Each number is 128 + 32 x the weight over its row's rms, rounded and kept within 0 to 255. Layers, rows and columns count from 0. Numbers have three digits each. The size before them is the row's rms in percent of the matrix's.

# down: layer 7 MLP down (transposed), 448x128, rms 0.0802, rows 409-443, columns 0-127
# gate: layer 7 MLP gate, 448x128, rms 0.0832, rows 410-444, columns 0-127
# up: layer 7 MLP up, 448x128, rms 0.0776, rows 410-444, columns 0-127
down409 104:102146149142093109131166212079166085111124151127142173129104153177092149130093129164118151143078073155131172062124089131094167106128123184135173151102131128123193121195154093120131140163116056113118168120083149078155174074138178183126094124091170155109174181115108099101159154165072105173067085122094114130146118138134106118166101120158091118155129137130124143159076142117081126120094
gate410 097:033127189084124119160148105089127116147145128106170138113150129094112127201173139112154138158185137150138131169169094162102176157084090133128142140069174151159068120079121125141172096155127171188129091123110121141134164123132118204089105143140121117135135119123135088124177084104154104144116059120130111127119105051127144159132203080146134161151128139113125093155141116188214105118097
up410 097:109095145120123080162119189097066107204246120137148115112097112107133183126131158092104125166080080137145129124126148108179141106163158161097129129098118076104146201108087165129124198136179117148147031160146141165163162102116111099131148075102105144104143081129117155133136163158135083139163093119141148122060095161131167128155140162120123153098142153107096135094141085117111094132127
down410 097:167191118152094135153132114109068097127110153175143170124150151112043105111122067178159108119140176050208098110142147129091151122133113140110097123176059143142103112156127208100133075141155186123127115109082155169134159113076122185128157149125091135146157107106104059161190068134100105088126100083109116102130118159097139116111138079135091138153124158094113097101119159114164132128103
gate411 095:070085066118119132157056122147131109147122158150097123118099084150086112113081092172149072132149142191152135161136127096127139095064064151135215081140104122166122146166089142159154145140159202136127133123117143154095138146130142148121073048161113151137100104122212101114137139149177129149138180126123129159085099140080128121070126166119168108158104107191134131156068125127161138086131
up411 100:134148088116146060112121127119089123123123140187148096099055153167168085130108118143186175160074113098117105130063121074131083123197185119110144181132098117129162097125200122103112121112140150072152119182100087129147116172127144069111126144185118122144129103108148111177149177107096125151171126135090074144103181141087116144146169141107095063114209143085119126127089145151139121139085
down411 104:130167186155140110169101129157101085174121090112141084123111131202140084130130105101138099144164054103148176157182168102146092136103188182063152101113095084134142138100143135060138177125157077088147138097103154155169120118140124119093137125148224167183098162080053140105145156127149126118111141134074093142121181123097154160137107115112147143161092092110116092169151143095139143152104
gate412 089:081143098120151109139120118137205096069084156106139174121146103176139111148114151140098102105162169089134068113111124193133111172148137104163097172119127123109124122159085178113104094158109114115213134125096083147157138106128116093125144162188154158139179125070167123129070130094110145222136147174103142154140156095141169132137139182111150134103079180169127140207085162102139148171106
up412 089:134156110117117108138077095075114175128136145114162090156103112122135169045139192093119127105147126113099138109067134122139133138111115172173177111113196143228156134131099118170086111111130095155118130150153134130137102100175105142110156102102108157111195128124154115105146117104200075161108180114088135073168104144126178070139147133115106184190106146078095175155154107068132095142089
down412 095:168078153182185129123173116118099235097145127147193129099119147086173183137117154059091126159141115129122133117140138129113110103110127139174106069108200132073132132151174116135165152111136124094109119117108165085135144123128141136091119139086090103127096134125135089101185113216186136118157087100129109151131110133105130091215134133170113096195101105101138140129137129118159068170091
gate413 089:120140105079134083139102141086144138116122061186190132116170161108170140124084123131113146160199114113136084141153083117159063098136154086138177139133121102116117128145110095129105105135192165156176109178142176112130170092091174110174127070110140147160108149171103151106123131096135171137025063152124102119142176117098110133179128136125165076117126102113159140209113131088137083124170
up413 097:116203164164112102110135134116103177145137136136090141121102151148156143145100107131064140096069065114210118147131142102169154067167085175157121129111080160144069161134138114149075064134109065119063118113125156109080088162162095137125074142123103181136142098151133104164143094108136189097103115088068150126181182139111097109126115117105122116106128080135140188155109149138117097072156
down413 098:109110079136125125070112119146150104116171108153112091145156146163172157098159154129170148125142078141160201127128101146085160053187152119144115127136134119074165128154063096214122154156080123079116093082093174112120061138124087130091105196114130091116172123093144081140122104096127172108129145109167135173102154120085106095075061127158127102166130109160108113088122098105122095081166
gate414 096:166105168120138109198182142108174111146137148125100111143184106146097208158191098189130139177152165086149110154198126098114182132127163169101114073084168162138112159086109114133160146116124086144091107137163100123150134104147082148119115064093182145163122189064116113138117109143169158119148098152126134123114125180121142180113150170098113124064118184177117129097103092122184135152105
up414 105:145137164099140152145131120170141143136194152064144064144100102182125142141158135109182129164138132141130165179112141165125132078120102154176109168195163135153074146157086116121142138161118157131043111174100159119090132126134191149117134137149160118145131078190128080187173133125132166083177131125195132087139117114094075080067145131193134111105121126153122132105104052158138114092106
down414 094:101129138198148163120148116138162103108151098123140113124046108128118093143198085197133150221138158121159124117114112097156146105142181119082157131114108063126114095120155113164175171085091123085085140139059179171080139172152115155109126140128138093159190124152094109111095103044154135121137187118087164089149064124142118139107156103120156112122107105095119148136177116112142140079155
gate415 105:162163101158170108121143077098090193147115146131154048123141163139087098148146121116125167135076082126131108102147135160139163158162096174061143111125119104112123079128130173161148125166162170155085148114141153122134169180114057111147141150112129128128179159187080157110108150082097110141129048162110123192100180131133052161084113087121148106169137164119144089104126067159141169094136
up415 097:120129128160087153089133137107127152046071115100106123132133110117095140100076118165077095146147137043091110053145141071109151148144134117093097145106114105123143127120182195133166145149130086149096123152117125135125099114168131135212152107079171106134082116139108089164111053106127072111109121135085154198101187149107129143120116145092112146156163090103147222086087112115112151115117
down415 101:135136125143159148060107083150172084074146149180183116161154107129126115141117099148118108132115189083112058129108176158131127122212120104115072145057133105120155121176107175123123143091178163179148149146169102072166123139157149188134126157062096123153116125170140090109091106087094138124078181116139154068111144120107127092079140117083094073140143089116151145097133116116159097166161
gate416 107:162120138125169134097105122132081144074130126098109115127057177149181110173118077126098114130161125176147123146075103094091123203147109140151117135127073166105131120138200163130143120069109087133151083140089157164085191085152087133123132132142147101071163113153167131141101121104124168139157090125115084125122108124169096162150161141060168079090083110158061117141133108146176132062195
up416 106:150164189109147100129122121096152173084145111124092085208134097134113160105136109149110108137088152128115173150115137145191189151099092127155107126202120121130100110092160148162108116159086114135110055150107084121054140093117096129085177088108133110118105170139172153123102115094109093175165172190129159130196138158127138076156113133150102125122103138175139086055126129142176176179080
down416 103:190095171086111118108131175120151144153101155133159183122146179107105131124147159006128074116093150097155115141125098135150133150134118105209126149092156159106141110141173142131107142101210121117112160122173127109162081123168136129113121139099140121152085139110123119180149120182117143144096144046144109089127145140154073121054097183113086142130163143121076064090146122186110151111159
gate417 119:114059108104151132159135077163122144080117142115158139142108137086142172067074150101125188158158178186099146133115178159144133147139072160115148141083174123178146097098100154181090116143209154158144115186145161154100165113136104136085091204116132134088118096152075168162112102135084102093116109111181123098152132164114124112133167160186175154122128101174062108144123116125147126082140
up417 120:132171203185156157126132144147156114106068139136089099126088118113142110177081119125153096155134173137153128089134125118109125127069088123121130117157165135125123136206097139094170105147188167150100174136102154116142163125089160144131098157081095139159114138110073124139112137113130092183175192139158197134111155164132137090125171101141186136091119101141169130052105097058177188124068
down417 104:091119128143104120151099148156085129141076191162165154085169128121146155168064098149119114136145110158116104153050157129151126117144137133074118155139168126123084114078142147202116088105178170121144161146158147137130184156160143136105096159065112200060136110143112133136115141128109138086118162102199157152141078108105052103171159148134150170121174061174143186113125149165145101152102
gate418 109:157128085146076102181106162181135173162133146145122141123091138074118117219197090071070172152158093166114108141119130066111099162169129185099099127163131130132140085107155048128053148157107211094120138129134107095170145117128112139110076159175093164175116090107134119136091113115102085110126139101114101151096107127081134132148094152101136105128110086080142119105176107107161113152133
up418 103:129091152126138164092074096126048171185111107137120095132085135115105183130123123163152099137070125081151105120168129048071161071144143132154135144118139075102082119133109192151118137092144110131106107102152187147147094068120159132125160090151154138100135094153110185175109138136131177091131148116130176090178171113100109106065146144084096146124157139167140070144182097171150186138099
down418 112:126120118142132159104101160105176056186166163157126117141086123083122113081177173178159110107169110127181125145093110107183107067088139154097174131160129112110180111124104138113167086166125149184117158108146125144128121104165079200122177121123122092137111069079100138100102080153108093037119124161134135102167097084113116083072123091137098185080134171135133139142131083116105132081127
gate419 102:139084127223114143152146101159116157090173155094089100152058135190122181137041136133153085108100086190086135142112182117107097109121075127160144134110154130098113163164127136114133107146130156127130081135071129169108111090092137110152111138142184107078207113130113134139086122120174137122153159150117185130113076138125239155116125151115124105082130085139172142141131160153139142096138
up419 088:145162125142135114162122092070167086155123163194154120121126108127150146051123083164065051090117124106105126122109130168086131106177120142116122134183198132127150139165093132090105167074132040108128155205121116113150172193120158160120093159143094176128129140164119111132127162120133120098097151151141118109081143207146102114156174141163112087111117163083123115117152137055124136156172
down419 099:160149166158192144134141153173089148132087093114156080166087033147091089123080157113125212158176145073126108124138116176094138123176138107103203137097143102128188152119158131150167111174120173121123098163117180150133095105166097107139125150065088146122152102129170046113171096116122095106151099155120116148152133093176131103141165095133088166193112104126128110110147148110127096136151
gate420 099:112150057148084118113120112137131161136133059071071111153136102111128154117147116138103148125119171070151138088064120074164109138183166105138174138105080156179123162146127074148102197145196187077119127152150089175150106058163118121087117160128100099051115101150121161155124118123146078105130158173135161093133085081126109077153152154143153127092154119179113156128129138131140070122150
up420 091:155136126137190072128127169092140186114176087191169150134103125157118119128088118156140173149124121151069082064089082111088153105067125131160190142087186078099105115170099137114131087081110120174111104129171162173054122178131125140169134093128146107100136129117137165127165137122148176119083094109139139125108097125198161095115116188116083089113117160129154095133086133076128184144110
down420 094:093072067162138127103067095150142162141099139140100090187094110137201096106139125177184141154127106135145119155177116108213116168126145108145179107158183127147111148101187100173181096085164080096129119140134115132133141115163143051107134166101154126099139106127091132099078089154122161203160161159087156135116164085103141128161125148141088127107133150169144081113098190131141088135164
gate421 092:157149148101117102090107113134106099075144165075136118179124159116051171177139124173195109143121115107112166096152195065149111181131099136125129141118164106104078150114146100130157142137157163095189153098101121146189120117130149136143165125080142111108156090142116126055093097111154071107135162102098121106069102181081108143139106092125164148104188117150072114156105101165136204179106
up421 095:095142129121128102124139176081133140154140187116091124180119117143117160105131087190101155135140110161135113117117129061113144114134058166076124147163091122118179137132125080144182098135148088125145145116136153142090098139135092111094141182087072149195109122136127139133122149110142223085134092050153128205059069172080095131093144121118121084128140158124177125088097125108184107089165
down421 097:150098177147106131145164100163137145112129090100095110166118123174158136135175107077156130118126102087091145095147088158075172165154224099119089065146174118129145100127146200069177098150182136142149133145077136181116124129120183103160058144120144091101138103092131123114165116104099121157058151184106135125090121093175132153152064120106119133138125098153110106179169173079141159155130
gate422 112:081074089142147096075115088079160078158103148153192072117112138107075104152188081176146087134068125105162106117154100115055146135192128131131109167109118155086148153145155132134158141122091139106105133163182134129185147121094097111130089135099114190100070161108109136092139174100148116205145138125105142149082142127081101099107101139080117129148162157156107098153074143062149112155110
up422 119:130151162175118149127165067111198107144121105143100124117096144161158183102141147160138106131152073160105088090127102102175197108168191138115147147138119111114089163104173127143135183152143129095078161178065078152151121061112077157105136212144161127110190125145146162127104167172147094113121119126167049150121155153075153158139092085092134085137112141156122148142105148164163119131164
down422 111:151092122170126138142116141073130207139125190120097104147127170125170166104074167123064152159144134133107134088175168133161162170110144149109145167155175109148103133088170082120112094122147157203122126160054157125127105119152135101106104195122113211096120107121109137076175124130110091182116058158065163103091143120140103120166120105138128139143111154082142112196082114109121078128098
gate423 101:065135100166102114120154135114102120155147089120099114194102129139082119182095102083139149124111096193135166117194090145120100105118123142144160101101126106180172093128125140106129119091106065113159124105038090144144172145128113096125108139120099157202061160136095124095168115071130112079091161137143140089147102126103094109141151191096079086120137150115104051084081128130072154147088
up423 107:173164138142087131105177124115133082108053169168112072089165164137124127141158138139114110163181185112156157144137102164082138147154152168146131034141162131102108175050162084149143094137136172135122216109131142138175151088095116135153158148109097116190098109135154102128098166135106132136091180189174107156171183148116098087100096133147141132111138157166142119092155142120074103129154
down423 106:086095126135125135141115124082106096172170154156119078138167149169092134082135131125171123118162132118121097035170154122102120098101141133154129097089088101070127139135164122125129126153123090060095123032093151170142113118162182136118097098114121144131143165127137076170122116095117093166065132129139119169164099165130107129072072119135182138160103112112178115135097095232077115153077
gate424 099:168158094129111184127111147127127121208105136147117165188082150131114100159064177072100125155154117143150089105097162139144082141098090142152149099146117119089154128148145115172142157139121169193111153159086135110104113153118115048100127128147078155055094109094114169093078179103143130095104199155143112139144110168072084177155187151076153098116144161160137129074123099158150119123168
up424 100:120159159071128087117109130146070119106146126137185098063150102066074129121156091101080164106107095137149147177169060117113161114142141141165112169149047148091182080160148109172140175149142129192165108097156118143122124108138166145156161086137148113171113178135164151192126151108128152168113135116075181080137127138108129166127093132161073158133179139143106138127087086067119080131109
down424 100:102151116085105171191073146118084076154117091116153130187149157075116153115103163127118179134086092148163098109128192103111147191078129106100108071076191088116121118084103132086178124119111126164094130110154150064104083183065126141140084153180103084143080132102149159138125189176092089102120140143121145133122099109134102129119111195111140089092158131105134078151107126089133157113105
gate425 096:102112156097131182193073066121121162106137144090108135147127115173122183126107111197103099127151097090067118120077074168178146135110098168110159080165120109138126103168086142189152114089149153032105138108181155143093160134120119147121135092083117123165163138110147124118084147157187129114130133124181155101109162148111149196099130093182099133088169137089154080154095136094160130135167
up425 104:202131059171140141141124105096104151122114156116167189146125183151101150093164114088114142127109142167061165124150147098179079120162097126146113145137138182169154156145163029122155163109177100163149118162085139071054104174095091093123172125105098131126136136108135138123124129207090099081165079150124160109095142148113125131144186138116075100144114131143140157130155061121125086117144
down425 098:145133147110137147125177149132122128082088091158041088140168107108115093207147093137110159140134189132227129120147167138104104088145126089127093142118127175134131125103179173147154173162138126178140154129134102140099089121148094180123150111095060153120073156093081088171174162121143133158173121117130110199133150137114179141146109119114125151143091149053163104079151141157100090169087
gate426 094:098154195148118100113114076155069120109136157114135112131115156059132100146066082116154090178097126100117093159138124125127083188121117131166103083140160123150146139169144160115169107201131138142066044142107170126123079169141147113205147140185133132141118156081101101073117087115116087099120122108141117132079098045141144079099159162160128163155168172109105116159170151161151106129114
up426 088:166135111189118152132133129110113130142147150143079117110175072207066122140139136104095113094164127054089178156120094124151156150128140118124103150147134146150129126161129147171124162127142129136122096212164090101092162201171138137070131096134169068122079249133138128119160112098143122117138144134127129095173103123165113141126082133126164115115108134171166175081116165068090117082167
down426 098:148205146176092121075097162159128033126113144136115152111105160118138092178147089182111122194113071138113176129116108119169148130126172163140151175058129150132153123065155124099092156064171166098121128185145110142129168155158107133097059160131148117163128151122130079067111105123114133139133160122148128127105066184116122071139103144108145118187087128139117116073097184129144147118094
gate427 115:067131175139100129068123100160140135116134156169179066073133112119109146108101145087147177119152140149185123121101155112149192159170142114082193131105118114153129077125105149182106099128166160117135073100164150151097145146131156090148118174161087164105098166053118100098114144121102108113125174120188092102140162158183112136114157136181161154083080075141064141139113162127168114124197
up427 112:187109180080180158112078119094130116162129135094179145168098161137149035184129108141112122146170119081128091073088134141089166133156151129194113163193149152145086143127140134111152096156119090123096110135123100135100089116110120136147132092132126096104167129122118090120169103144138131115120160142166107097100150088078111129145165173121071199160091140117192155108130056126033112136090
down427 106:089099115198164177101113120125068116069145112083117137113121072191121161125097136157141148210073111170160126164160178104185126086184145133138119174138096166144148112122090139118160149136155144114200140179145135116128077190085084141094126126145116128165142190128127140161115152090176143096139119136130162131130097152113133199186095174173130106164112133138099181162117154107129162136174
gate428 095:126180166170134132151188185133151110114129121135125150103124050144137167152174099164136115204157112121160113167119063087119124085109124132183089132116108120113130114152121076167103150122088206119138162122127131116106111173131103171131158149177168132121155111141052109188130157160156148102158198153065129124117138114085140100139114142167087118064122138142078061073137082146141174103162
up428 099:103079129122061070192123158094110095144187201100167131081116140134089141126093091178115174115117176153126169086123107145092133168157152094148108118202163083093133151153101126153141120086098127116127158166181161092112159132178124115146110096064137142113090157164178114126100087153086135128132100116133108121136141198119091149118130190192155172152118130091148169152110112139187122131070
down428 096:119136107168137140109180144164097123133121178084119156098117137172111100141161188140142090110134055039116110123134185105096132131122141165132182078126132148122153135120144098114145115136157120103141077149139093175071072129130130100085139083166117191107122127060100138160126088095163110123150173151153124089108106096133213151174092165144101135085095145210147067158096169126148102108088
gate429 084:135162153114144124129129163096078184128103156169129095136153100185101140072088107181106169109100148100090143188068182158121144117128107077152145096128149170098175114109172136113098137073138121130124118104097114112191061107128166111068072140100096102154082195142137090119099131138087155115175056189095161140184140086138100091119092082107088114105139099114090121145118125142146092154098
up429 103:155065097082095087079164110099123102178167152133109115127141113223205067082112146126082157116076141113166121135096076133128189096081086165120074128110129159090162161105120099146134127140154150136113098131118165138146144070133123063148123099148113127137123168131188156116131108086138186079152149200145118139120168092131088113125137164091147130092155102159150159186159108174130101157118
down429 078:138085075124138174145119091077146095120129090097116096103116131137125149147132048131145113132084124140123111140124161126112132177105134119163085149155146129121104122084124103143137133176096201095038111218182183066141126188074131137130170116154121121162120180119095074114164116148104099147148115156115176085094130094089066141167100078169103113127094136117082121125164190112170116144168
gate430 108:139127155187125133145130116106097084127141099110116116116084119158107136142153156088154130150159103142188060086133129147094152179193105126067149215108176098131156109136116137155110053109119143139125115129062153108140124169153171108137148160149107134135137125098152148093135119099164159209119118146152180159110118050104105117123163141115083166141086130136147097040080153100095134052076
up430 105:116114143122126136141119146179159080104060125128124092153200080088128095097134112131132046145164151167116137193070125113129078108105129172151182105113138127102170111157093117168103144164139205061123135171151113143109165168121155151162088059079131103125118141152156143129067127158097178103134103144110141113156071057078144121150142183146125158164091172137092115158150124092143097148147
down430 100:177090117197138138137187127128124118161168134110113057117086134106120144115164159206120151103112091132183143131080161139126152109111150145102142102113064165113032104143139108132147172142150143145099170111141159145135109136081095166067114121088183093124179103114159092112109145052137123076113140109122119134155086111152128161124135152124131177098101143177204182117129140102130102206177
gate431 099:115128198091151159140099102104116163063101107060094090101126183102145094141134095127141137113098080126136077129134169125130170106113149157181067144130103140173126126184145132153144174078079162123125072125120177132175133162168115072097182163145133132120063106151162179131160138121125107158143125111152106119120138133141112045138079226133136175170142086087139133154136100110113175103100
up431 104:140161110156139084121137089105155108137095096129141130173140134167093183209103116131136125173149161182093078129142106130091128096048104177083119131156101102140134148101129147130154075141139184137092117134160137114168148155175187172108107181154135098096130152118162068124093087125088181103153155101110077165155155151124159132153111176220112147137053178070132097124085122111112147116141
down431 100:133110124125168166060102131152147142058140074118106128134141124085141103078141174122106112135114150166103138163178134194148117098137195108141143101106146121165152073070117166198096098123136129119162151072142186152179135113073106107114093149109145168167091169137186164157123171165153206121126147068165175166131111091164110147128083131136139114088123133080118165090114093132118064110132
gate432 099:155150132176069141180140092129139183105087105079122083135183080110084136168143110147112180164140157064144139173110138123141146108135154118165148106125120109136100075089162121091143171085215106115110129139130134121056148151182157108132139081118138157150125116181110094137127145202118102159138056139071086124136126126151089114192104160112153118097139159123059178081145168104101138170142
up432 097:166129060136100140140147138174153129118098078149152155091158127063095136174153125118127084161070104086085159150134133076105210137125127160120176104162139170155129065152143143155087138172148149095151143115135198159156122144106179086171116178086143162183074167136150102158152084143089049153123120135139124129192148123092144139142165112144107087122103103113162107149110101143072107177095
down432 096:159130127211105084157174137099093117092052130120105094145082115126180108123111090086101089122129155141121140167119084068143034109140147109093120114102117110047044129109121220125157129084119128120129132140122113085149159164115115116114111066089148120172149147164106131165173118115179133167143096101103094087099108115136126115088140160143136088133083126113154118059153187136132143154136
gate433 105:132124130128104156171144098137173121122180140082160111126129132176092137173175113128170135118150142129128175103109112064095168079126070094121112110132096089097124096138118087099146151182185092134154125114165105082126184198084081110138165116092135086137115192151119156134137109089151199166035119117159143141093118074166124107117118198088136171151095133140124090087104130142105116056104
up433 107:133076183120169115202147145103144095130149135185176173144117075139136120141174119182142098081118158148086207107112172080163123153125131197094133150140162107080141148101175067122111201127115133152157117141122140093142131143094059125180117131139138091135089134086099090143113142147135123140211161110139111072121182139148179139206142101141128121124083127153114140140153165118082132116171
down433 099:137100119136067107142140142158055127109082105178100078138092092137092120126124123129108069154165200168117147176153109126159138119157095127139107066165120157204153129135106153110162166163128157092130137152170142111108135216100157177133135117082122165149129174107114165170114196086102101104177157175125144114137122133142096123124090167123146133112139064126066126090096167150056105093082
gate434 091:125141075090119122152122103149128092105117121101118159123053215060157138150152186140111139101121142142084114158188100147105161103178127113128169123126112149106073120134185168145130087103103075147092133141159073153080152108090119118138195136142187159135072122150093100107082165177154068104128111087132160111137126179121111095155148120170108117084191156167123115073128095063123155151118
up434 093:114181060155138136093132113165143100160160172119178119143061129124107127096145110109132178200112092110167121115161118122103173119139115147186102138129128099124201103100111076129097084170114057141109128108090139105163132160130093092098147078137097160110117130094108179096224137091107154173158126137160136085043114143145162160093167112176175105131171142149173121111124141175144120143166
down434 094:164055137108111144072200153158159132066135130120037113080137143110135184161166099166184114121117172131168122130202114133095167166072090167152086108117127139089146112112114159112160171088141123138105120171100134182115127091099121163150156121184171063118122162110157123128071131166133108127132134153081143101142109101096170172157127126142093113158047146129110118104148140162090172138146
gate435 111:120075109208165085135156145106131121097090169102172155135121148145074163083135145121101123088098115180133167167152126142091134096138062167127158140109115160123118151121109136175120163203153087212103099111102108156088106138175173107149183085110117147086149126142056080098122087058126199115136142130123135104160074117076114091124141169131138101132149112178157150119112108147095069134129
up435 101:093163110098090130126081135135106087139084110111096115089147144137108108164157123078146090150117171090161129183148149116152124123157097059120183093131181096116167116136093183062134130148159148041154170112112132106116154102169137097149069181146134138117116128116104072111195175118107123187054145186128123153123170179131050093070122128164104116111141120112118130120140170144087171148143
down435 106:104181115146092182081127111101124158100052121101180126147164107100137136188110095141171117179111136155118129096095161128160106094110162093143099126110147149128072124105109157149062155189104139135108170047138072133141057142092141171175140155112146131054079136136127131162130162133061145114120108147123113120128147154096123168099121154080142151044124096120088162160165129080178146124088
gate436 093:163145093148087093164075126148080091130132100163117145102113163099150101142154120095150084161150159116167056111130101124138098121125087064124154205117136107132163172155087144188125073147159129144092134113141084114163099192119173062112149133186099130147079112102138115115135158148129185131014142136109143165102171167116135107182157103113154082091088137123144129109168172091120114110151
up436 103:139132154100097107129142176143151137082085143110084087086161196065118169150108127117085112094197152141150116176147089137174191124108161138162152152160164123154151087125150083121161169195130123081145137117127182158123124082163108095147094202078138167136175105065094087074165139144123145200087101159125118125136178144132107134145121153086133171113126130187132135126139077168157134137160
down436 102:112182124144113145168114141094086210162136117184162131117073169157192165109074099151171120157180144117084150140145157120170123175103141169176131124133104106136117081128135162115140095117123150140166098111056135145208130156155128126105078103069103158155128139106038083101108166093090138131117095126116116169100155082160122114133127036137110176179126152152134129089114160118155145148116
gate437 103:146083069131151108174072141118128133125127193153179140174088136160115160097157114133151129158075128119062156128150129139148120076165100147119108190053080123102201144153132101100131106172123171139074100092142134121157133109138186126137098157175131137117175113124100079089114073109139180088160128168134118146097193163093191138116145121184176113151152122120171117101117192133131066128120
up437 097:124149145120140134178144107147211125157139160123138100154098205140178117230132158138173141119172087120163168090084111109143142126167112132146123138073114148196142156149110126112122155188163121081129171092144116120118161168152119133144126149180124154147193100110149189133131121108161090124084122188155120155143074098105139162024091151158136093132145136110184127164109095130090144114090
down437 101:118082171071083173181128130179149097109118105100149119106162138165126142082117145120200118109124092175116155132094141099193190143065105172150105127174099198158110123100184177108096118142087135186164130184110123087152146165074148141118132101109112137101100131127154139117110127144077103096133107085081128126138104112134120091206139135114136181067098132177078104127133148100201140130146
gate438 102:117179126116111112143166140099112182116152118112170130138126090212152116100130128130110137155127138143094136066138151131133159105104006213120153119119139123118170146163055108131151110152177130137125141193138171126139131162066176080179094071115061146131139164087073111132127054152122169174132118083130126157122125125164139143148192106176151130120087155153147118152128103149148154132131
up438 096:158135126089097092070098159181117101133140098063130105086152160134152141149185117103147108106192166151092164151102105088044149071127100121144119163182127175099107075093166158095158161118076166088083124118143102143154119103107120117118139108102143118160113180169110135085136156117146100169167064106124121098141145107116131140026070077117130168169110152095116120075146168112111122096126
down438 086:203111135097064116152117131041154137158126115097146121133103119129055136145150103112132138132122149098122113090091152053115139111121196203140150147126101100127102098131157160143124088131149148138135138083121163108071157177115141114193109116172108161092113155107101036084086122135149174103146147118166067126129156108117144156106137194113077077094092149128155103142130149131137102043156
gate439 112:096105114137164106083112158126161128078170084102113139155111151070182141097148158103155178049139139145072180142168117146182136135135128082142127055106114130099082095118085136123095117083128092097112145104152119131105167133148134132121152108169139108136192084134100113078088154110124168140105133177120190154098075138146116149183140189150086199070107121118087127120073069122106092172139
up439 114:154133145159134127149135064184143199050085141168158174094097150154092113121088051093142099102201159122140132131118128126163156156096153103101133157146130166196148119160176114076137062103152157080149123116094119144135166177091126060118184129128036052176161176166130125096130143099121121115167127117114139152070165114111126121148130115134128145128135147113095105163124115146110102111115
down439 103:123115115099126122141129112131128093161154136130104158132152125074134149164147058103140096140109092142138125142088081135065157121065082139123102142191058138086204130165139150147164117128175129068152121088113119126136073096097123160101166123097209105090153103165105100123144092185106144133161194151156152103124100083133165092098088106131170078084094061147084083180146123094146142143160
gate440 096:135112156146135150147158103167159135137104171079160101101139109189120144147084139154114128122080081146154192171123104101145092104119106130149153099146162045154179127180089099076109139179148119126149142158133145118146167089126100102099063171141171103178167148091101107125115182126139142079107217157139155177090115174118180164119164162122068134137143188119149077156098141117177146087122
up440 095:197130159145135157197120093103124107125158141177105102150161124158161157110157120174068117136098109147127029177123131165106154137155119164102135114127120128107105066121079148150089111099142152143157110158115109053093118128130102066129083123129124148120180112157063194130175060095121156089146172154193128086086154145101124128110133110166135116165093147180128088159124080071117141149104
down440 095:100122173132154155134164090131113153112071125105112097136223121155059200109158173073082145197107115152080104163130086144090163160133098078158122135131174112187071128125180120108106145114075159176141105084166120184113099164185110062143120086108162102078122123119129113117110144162111121144193105159130143162158116118166155158117150116145178134082137124132117144104100093094110096113112
gate441 096:139087087099161121141079143149175079097086108133178191136151161075125126161101128105099156126139205128162171147122125145095126125164125125177094182174146117129109161116130060150063118168110091092152156072158118063144097118165114075160123168186139135111077155141136112114158120144144091132056112158123164154111173099136159085123120154126165130068117079134077185093087137132106096154147
up441 100:105143073122107108125086100079160154114163110132124129155115088197146127101057132111144125099120161114144146081116127101137148104162166128109156112138174107112142097062179109121104143133119175137222198109143070067058134163118115140118094188156141122158124140100119126134126112120147132145098131199130077069124156168083139116107096132172116123125054147150138076166104175131174155144056
down441 103:125113101168106062114118153137133125156133091113115126149114130116120060113092155148166120147123198103167118108164145105127132144106163186127127071181174095168086094143158140051115124132152111066120095147200101143064113091123149192104095140148190126117116102093170139141102188157138125134118084145129153110150184140162151056130122140134135158067135103165180104090148177083104118196127
gate442 095:143097161158176178131146105147092092174164138056080081115137111099129122092085126127131112093116122137146133125089114140108122180104178055111093117202194073115125149119149091122136109075114169148142109092164134087151140131156097103102145081140132109162105105096096146129134180155142128140112114122168151154077181093163055163175139106173130117119162178141173158142054177086130146107185
up442 094:125100129173136228193160105117108180108131108197117103114103105129136154153150089185206097204178091099104097068109110180121187090089138126172128111094120150114133151112113142150067071110172102153083115131103126135160136105081164104143139156143172177110151123155119115136158130161119139089138159147127070123090131081124110127095158114112145153127146111097129075153111133129144110191070
down442 096:140075118133064087055086188117151143126168139123184118120128168104151176120164190116133127114167121142207149149091114094078188160123115118170110134117183139113159138119093146149207139155155137073125156141133128136099153149103180239118070133165130143121090084143114120070162148134168134103163108148137094109204122141094138150135158136118142083143108136136128145081126111141095158144095
gate443 098:095129168138142205196124106140138082123127093063075134155071157114104160169086135118170108145178167192130108154135143084158089155139083102120089123135140165154154133137114134170117128134129129114161179132173208118142096145147099099038146151160121137101187085180114071119098109140124146168135134142132123141095090136101163175081133182167106163131106096135078127161097142094073104165113
up443 090:101087058177134086197096076132175135098094115137120173120060099092155064107114103170102089169065133125086096148115098134137124120091104087105155112135109143131118143125075085140068056082140150186098127111132097133138122133109129171185068156131130122105075140153110078117137094136061137154130107147087177150129172121169145092127145147107125118143199146105122113132098143117090102166180
down443 099:136107150095109124109109139162139125131153152130123176131089115128139110104104126121140079130092162144130123079114101122154165102154060111166111167136117115149128131119103145179131040186118114149119140105114095199106067189093143142097093083137182151151056187112133160131153123133191123132168160144221155148132209094151121074153119122106169135100201080112126135139123141146102076096185
gate444 100:126137123190135107118099125101184051168108162153167117143127137107124149086146114134105134133161091165087154100061196140122117054183115143107121091109097120121156131144162102123123127089123107102140144144088156117160114171106106075096140118111169138126107126124145068170125080082172140156116070108081143153106178067178116119108130093116100100195168077150140139134130214166057152083117
up444 099:134170134149108181121097162111131144182110114087180146097101130125137105128115204119130099148128115081157144165128159111174083086155141080070115141079083151139174119116182171137131111176130131183170181058094175094080165100127134089088117131115066143096139144086094173123095097175169155189152117160149118133123106201162142157146145162151112130120164147098133170104115099073173121100101